Weights of a small transformer language model: 7 heads of 64.
Each number is 128 + 24 x the weight over the matrix's rms, rounded and kept within 0 to 255. Layers, rows and columns count from 0. Numbers have three digits each.

# layer 7 attention query, 448x448, rms 0.0644, rows 0-28, columns 112-223
124123157112146128112119136160124107118106147158119117114108143101115132146137145141068110106108158082095098123135130103140139162167134093150122161108147096120138126144112130131123174115139138102126117142100109134125130176098139142109135123100133110121132118150112114144128089114131099124129141111127133143151121115161125099131116123126
109135133128123172137145127110118125165156145196127136148151128130129157111116088115148152160191118115105121105110139125128153108119117126136137143130135128135105124134106148152141162093101135117111105124162111138120134126156164138132116101105139109103120155121121134114166145133153119133154146136124131104115143095139102166115134171143
113160101147150119138130129137106108137124164132160161107122117114126126131119143138139106121120134142112165108125156111119093111128148155106112126154110146075117103108118095123106143139147097122115119128145146098147143110121131153134142117107113109132150111148133099132128154117147116119166128140119112131121128128115135129166142126106
149139129099145120119127095104159141137108119163110116147112136102164134117121101162083096119079128134140120141108117116152150138107112143140121141113112135118133119142120102138119172136160139101085124129106113121117109139110140109102125135116133105142140136130140156087154169069098135087104161111134140134168114131145136104108156132136
143134103095119108131139145130132121121108122108125150128155131134119101114101131091150147103149126159152111112124122138149120150143126128139155147144167114129136150144143116096157103109138127149134141131122126146146144125127145153131138150141133143155163097121143150116118165154104142138154152116145149135115163143123093113140073090124
116118116129099130176066117139118132101099113095130146123148146121178126126150121148127135138131139148130142138137104140123149107144132138156156112131112127177133103186125109152119102110111146169127134117118131112121148101152076143127148134121150139101106093139203135122142110088123151121127108093143103128152099118152155148141117153160
091163122094095145092146139132155104124098124070131140118138100167127134109149170111135110117112133106140118148143151145136138109149169155126107137174140125169122106144105113130132140147147109087100127145140133156132118125157106138118110133074119122089125109128127107163089152109115130111128155130118098090148116153170120146130114104125
101131143135112132130157163123162185128151133136119191106117091147117135074102116167123113106120109100158146174160088124095189136100124125083152127127114125152149117141116163111104164127137132173111121118124157106126092101173095153137167086092123123122132117102110143095148126103147172140092141174106101124114148113128125101152140112145
121136142169129175133140148163154116115164092164136154145090104153137147140105142120133116119133144129158117128115147048159140120132119151140139120091127121135115122137105120113095140137124154150082121113171137126133099131163139143087120126116116161101147134151122133161112157128130115141117128152105107128097179128115141151171135142095
140143145117141130114152106105122108103128143134133099100103124103093127120109095131103158155149143169144109150119148094060069098110122057090148163128128111125117109179105077136133099118152109135147125130119112158110127174159162146124133165138075128140134111105121132109097135152091108128143119138147177084125111170123135130086163165097
136138113133109159127160134125155157165118155120097113107126099144176134116153151151143128125137161139161141125169098120168152149115087109122150166073142150105093145112138163118110143146110182177136121123156111131131147142175126118153117112128142201114142112125164111164098110149160162131090116150120142093143126083146101134118144129127
134152145124123160151108078122195089159095121157150115132144138145108175124133139109131114148067106112169171113113127114140116150099165154159090110127165088161108145126098115139122161074074140153123060101133120163172123114156098136104111159120221149155123141145144157124101177105065119110124116108137154169123129104181133172149105106108
152130118135118131159109084137116132112127120110149137141096110155136122103139159119117114143126105170163124132079131128158112092122141123128120186163154116137137135194139119161164155088156109117142130147121142167149139109136127161116126162115145110112159115143173079167084148150099129143126182127111129169112109145155140126157090141133
171118138153101154124155152096097125124129099133081180154131124131168117136103117130142141122142136113145117078122135122153156163132100105130084105148113129110137122124104173093122127107135145161113113147103090102110160086149094132111137135157160109141121125136167169108133061126156084115091153107149138119134081144146164090140165142138
190109085152135125097130120122110113138119167118128058142128093157122116108091167169107109128087128107211142112176067086176154141161108105097093174176153153118118115130137146149147113137103154154107073137151079089142145159142101104155136122090114142153132117109109110153113117147153145074082072134143122129106107137092096088140136148074
134137134131185096118176115160148142158117089158139108172157156122143139130138126080155085124109144077105100103141167139120132182109141129193128104121170140141141111135163164114130177139131097154117168125131128154120123161090099165114107124146127130143128147084131129174089093111142105133148166188137105092153112148132098145128135106107
144121114116111144098025126139108109155099109094139079153133151115145151157133162069134077158121093160189110158146118075148129143129125176108133150124091123148102095169091132190100177117141096121099103143101133132147113153144147177072128163157135135122169144141152119205138118181156149146098131132094137106093133109082122143108122099153
140169098119131114164134163201119115132132168135116168123132089071082139083123090116148113178184205113145105110157153139110134140114167101110103141137168146126152102109117179131140140185110107068126160183118087119161126161095151109151111107137145125138137121113118105115140083114116126138132149117077138133117110163099139178132118145119
133104125136078113153142126101146114154110153116097139115165159145140095122129113115109137106124113127110134143119062110160118190118172131154155136131120098129114131141127115114146148123129089118136125169159139133118098125160110140140047215096124127118100156148148138148135093105142105090153132158168142144134135143169139144107062116193
104106065146134132153144142071146113122189166159119104117121135149144152138135125099075151116161132132108129085143169137092113109104112140154093117118140151179140065085162121134147175169123145109098121107140116117096146112115135132174132133119139107145133134124104125148177096083132123116170098081117146083152120122130109139149157178147
089159167143102112141104150170131093130084097086132096112122116124094107155141139107107089098073128116138106109085145144122112183097125127122143127135148139135143074159094151153124131059138158116137108149098105166172156119130113096129139143096160120135133143084148177106150079143097135137130159168095086164145161142125147095132108107137
085095115066103101143142158129113080112066116112133067107122184140142183182147126056150125095114128163123089110156133135116073104103147141144106136135127093176115086125133156161174132139121185071128127169122158079108127116104137119127103159135110114157141086045147111148075081126132098166153117106195126119106124136119137160138147130084
152136056137085136115115113160145126104149089153142152099133110106143191142122091124130164204154148118167103129154160157172099147101096110125103131102134135166112161113091151112140138127137148132128124101102126107141126146106177077103152103144134132158159118119110128130126062105096158129159113146156194109122116110157136168128162147088
138062134070120092109152112100150113139169124113128138115132117158150132112101103177124113163120138133120104084128122114087102125135102136124056110094158128067107078062159174092140081141106168113157103151149122149117130139133142136138121081128107129157142081100130090123175126134139126113164144150127158173087099138130155095164163116130
107178153147136099121046162164109124084123103117096140127146142126169123172180130137123090143120083109129043159126108124137119126131141128157139126160111150109057127172164117199117104159116132151155136117122148128125161073111122123106125130117160080095085107125116126083115109130125124100104108163108108088169138076131180105082167130139
119163099159152143151131156138114075123144149100169152136097141143122092159180191135103156169086105093125092168042120089144142113101139191157108141134176097132131130090171165159134122140169097116114136122161152125100129114073085143076116097106175094126079132132118108144111109153143149109103155144122144113144124122136153094118157140164
124095131156154063145104104151156172142126178108139118131115111131146125148125146149102075126164118107106167046172119122124117143145195145102122138125141110135113097127137123132166183170085073112123125153140102128102152157115100100124096172113089173153140106117087103109089125108133142139105076101206164097107129177096099130165137121113
105142092113106148181151151090148139133151156134128157164100145090133136117129162114111171087132119167167126123106161166087122105085152160091143151116140123128124138116136128102169102154131123126131129147147124133080141085113145131120103099114144079108134075086076097129078109070167104106200122134121135117122150121078090121185151164083
125112143170137110132099135106104108107131116100130111151137158098146130121132163124101117124194140164146160096103100078125094098103130119112146137108120100131181115111151123152115132143137125114115161100116154128131107159124141110112112085153138136177118155133133158124076073093129121062120097081116140124129129124147134158142095139113
# layer 7 attention key, 448x448, rms 0.0626, rows 0-28, columns 112-223
107111113142150155161153123121129138138134124145119127152124144116142141110133130142141111125123127131130151127137127136095180135134153132109134136105104137108124126120128146136118110147086134106155113115099146141125131103140126107104147119129131118133108162090123154120132140102121151114135098132144124144146120111112156136115091105093
113125111182138115139130138099105137161143108117170119093140098111142178159148161138122144100105129119164139126127170138111104136099109172142115094104132147134163145128106125148128124118145131121154093128131176104102136134156151108167085107143108141107153113113175124168133123082113140143115096151155125133121116136147169128132125107127
160144119089112138107141137134112126115145155115097135127128123140138130129100148120105161146109086143129078147112140170159086157126106170129137175102129111122120162131135150114165117133113148121081138147078100114088109119111124125101099141146133139111113140126110142118131123167117132139137142118110123100157103133155154152145160135120
140119156100101146086105140112160110128132164115139137130118151175121111107139149114147114132150159156107103137124130164143138129177116110128130113091139161109131136114109147107125114132096149135134149118120106141145142149146150138103132143090189117101142171153087122098139122148138104127149160138093119137121140115118118096116090157082
109140146153110123125134125127114128121120127128123128114101125126088129109120106106168144110101111087124117139101135140128121138135096130126144120142109117086096123121095115120138135113144097129079107123124154131130130129133139139127145133129131121157118152113134145110176116146130173149118130131123100083116113114102161157131139097113
167149126143112145138154142149151158143108106167144130142120140129093111160130122154180143102121105143134152094153142129168160124104119100123121130107149118084120121154135158113074134128140103149115111134174138140111089108125133122132112139119113157133141134106152139111143087111167113163134106103164108125147128129106132141131117148147
112145152099085137091142132151161132086125111130173164131127100158099110099114130114131169133114091140102149108108138139149083076138085133125095126149113112090145096145107165125143125118125161125139118148132172157094128160141100120164152088101148166152098105143132107099095214148142104140163177116114118141119169125145122111108127100122
118077072143094151133137122129132113162104142118087099144106121079087120117109097113144091117104147160132150126123127128114136074122147110114124143146109141134142102130171102150065137119122148164174111120134119172141147124131128147132113099065149151137153118119122106140110146128120103177145153136154161106106187110130172135116138105146
078133135147129133105124134146157192115131092081111121107115106140089126120164136138132138110167139084146189125099163146142151129120154112117119109139153105130120134140132126137093120089167082131131113117172125150122144125143098084116127192123137154137079123154173122145090115158142160122134098131156110120150102126106135108132139139111
092123078112125148121142135149117169082092128148160093107090163145112137106169114097103120116127143146126100084115164088122148127164096127082155122129125154096158142083101102128085137139118124131148124104110167119131108151151173071110108110107150103114098168110122126100169093119104137113137135124138152101101120141085120117144127134116
126089122175156145078142098142135123150119089089121133150089140173123083125111110167100149083124100170152129123172169158154136110144120106091114122158126108158130151089175135142111132124114116155172153144112152123111118133155122146121121114155091110109138080134152166134157121119086129155078088134163105138141103110151096105152132081119
134165107107137130101144175097103127130120087121090167103162143122156147167097155147150129110165081115168128185141128111162112124115116124161111127113134107103157103143150092168095137085147143115149110123144122142110099144132125138128124111132100104126150143167126127143131142148147143121093093155110089121174121062097146158104077120128
115148096139142173155164162128118135107120103107076145147113114110074101059168146117108132139152107141173131134093121156150136110110138146152172113125112096086159123152165123175108181140141126107127097109154118132135108107117122142115158163124132120118152117120145117139102119160130149131144138164127087145123114132089096147144125090146
131097127117122131107157130124132087132099091138121143161138149145112154112117121143139123139128149144115110135081101180156155124153141165139110074083115170126155172142090070140130154137113131053172103132136122099138102138104151179132156149145125139178139127130083138141127141135138167130169120135139131148137113140130153127095122135160
123121102135152114137121121105107120072128151133178087163166149123146150155213167138096095081087149157138156088125138107157111119130092140117104158166124137191069166120108144165154139134111098121062169135139114101147147066100124145126124109135115109137093088113121137148131140139118144076107093136110124132121132149168140133099098137092
131098156093087102134102110133167106124116184167141113137112161080171100127115143106116129118133165121123128106100123162145159094130154132124137125145065136111170153109133151089117133135103097119153102102130078097127148127094092113129114170112150126138103130122108103099076209128161066111141126129121146096125137103165115139064137165126
152132110180168119120105100145112130143124140126138105125144137171110103109111155154093139135095130117151133103134122138142177121112149124158129120134091179109144149163127117046119161122138217106149143164103089116076124115088124129088156122126125113128132116091103127157143145137157133115157145102094103121126121092132121118126148153083
151141118149144156174098146159123109141142150118139099118092079100140115149100144148085173124138130142073119096145125131158116120155113093132163137129151165186130130083084125125187099135156086142074177128169148099089165140097114099079109169143114135122071126158126141121119067151153084140162119140116154151118121136131120163105145140096
132176102137161148108155170091152151198147132124152136099140077121151170147118082148115105102148137094115153168119157113130122135153132139150136106149117147129129107172134131147172153116104127152096102118085114124148116175139112096116116144068136108170176151085126090100112140155165134134157104127164165111107134166088117123149100150195
131111113131120128143136078165134157118126163101160099130128146140100064145127110186079121135175163142138115103125155131070104092145114142134174143132097137205119127142099135111142131113162085087134089133107126074164155094151110116172105109125132156173151088090124169151166148172130094111144128131137130132109127165113122147104142110115
108148126165112105109102175121090135145139085125161136096157137081099088093111174103110110086136121119139122115121150113116086128127161150067170120117136172160126114176146093100169171105122129125112108172130123168170078120112098096146139144141084133168181109121112128110148165135107145128097133108078118075111127116109104087117143094124
099081153107120129103085103171111130146131090119141120078070144141128141112121161106102139112139156106148132115122122105085106081168111139126133141103136128097167138112140149138147140208089148114100141149111143147150141107130109160148146151142124138129100074085163166103135122107135112098153113113132179101101097131094099126133138177112
146142146116147139141182134125097133159126110147152123130143118169110158150090149128094162172108116159070114149112064114107092101129167111173156102123117125195108133131089142134162139112082125179085137137156141135068149131107116142141106141157156140177101146154142140166156101113100131076163111130099138128106142116125123151148134166117
139082174088172110180161104120145153089157066113186132144118149118100132166128135134159176126105114134106106107079119136147155153080135140145123112133123143135090107136080117109140121156113135105161098171113136121200101067144124153119101134142171193102138123127099171109096139140126143169120103105119141175146119113137132067105136132116
091144135160138142158091147149126143089179151163135143171093116142194180132171115115146113117100130117123115166139174132152101159127118176106129136149130153143129093129140138133140089134130146148134143113155128080109143136084146086119134149125139110119123138129139098128095156147141112113089128141120138125143126114117121106127148139116
158101138141110131163110122172084138115144155078076156101094151132159136122160155095095103126127143088110168120079089107097110063126139156101130165136145128086105157115133178064127148161115086123130144113119131161111139149143117119154118134107114153107095166115127152129126134189187130120081206118122122133145110165108126097149094139175
095119076142154130116083164116136157132121111128150086145109123141136195138119113157059136081165141127111171075182162144118087179165143110104114164101103094164122163082139118190144162116121100100078145161159099141158108095135146118100124166109125126173133104101112089168135114107065127111118064125163203121149145186173146154121142131132
117162102149135130147213125120163144143122101092113093166071187128087134105155115100144126122144150140108123106111112128095096129162148126110124105084144108097094118118085155127131126159142110116126115102151099105150167087097163171093104137121153073128186109103142120127125092104180154129165118143155147140106135119070132108133137146115
104131074156121192091094081153111106141126114064084111067125093131171120105129129122143138132163119129145117142158160151128154115085089124130177135077112093143148131106130152155135133123129122163166111148092088147162154130128158101114139104163138113170112104127124202171129124126106134128138088134135089112129091086119071139149126160120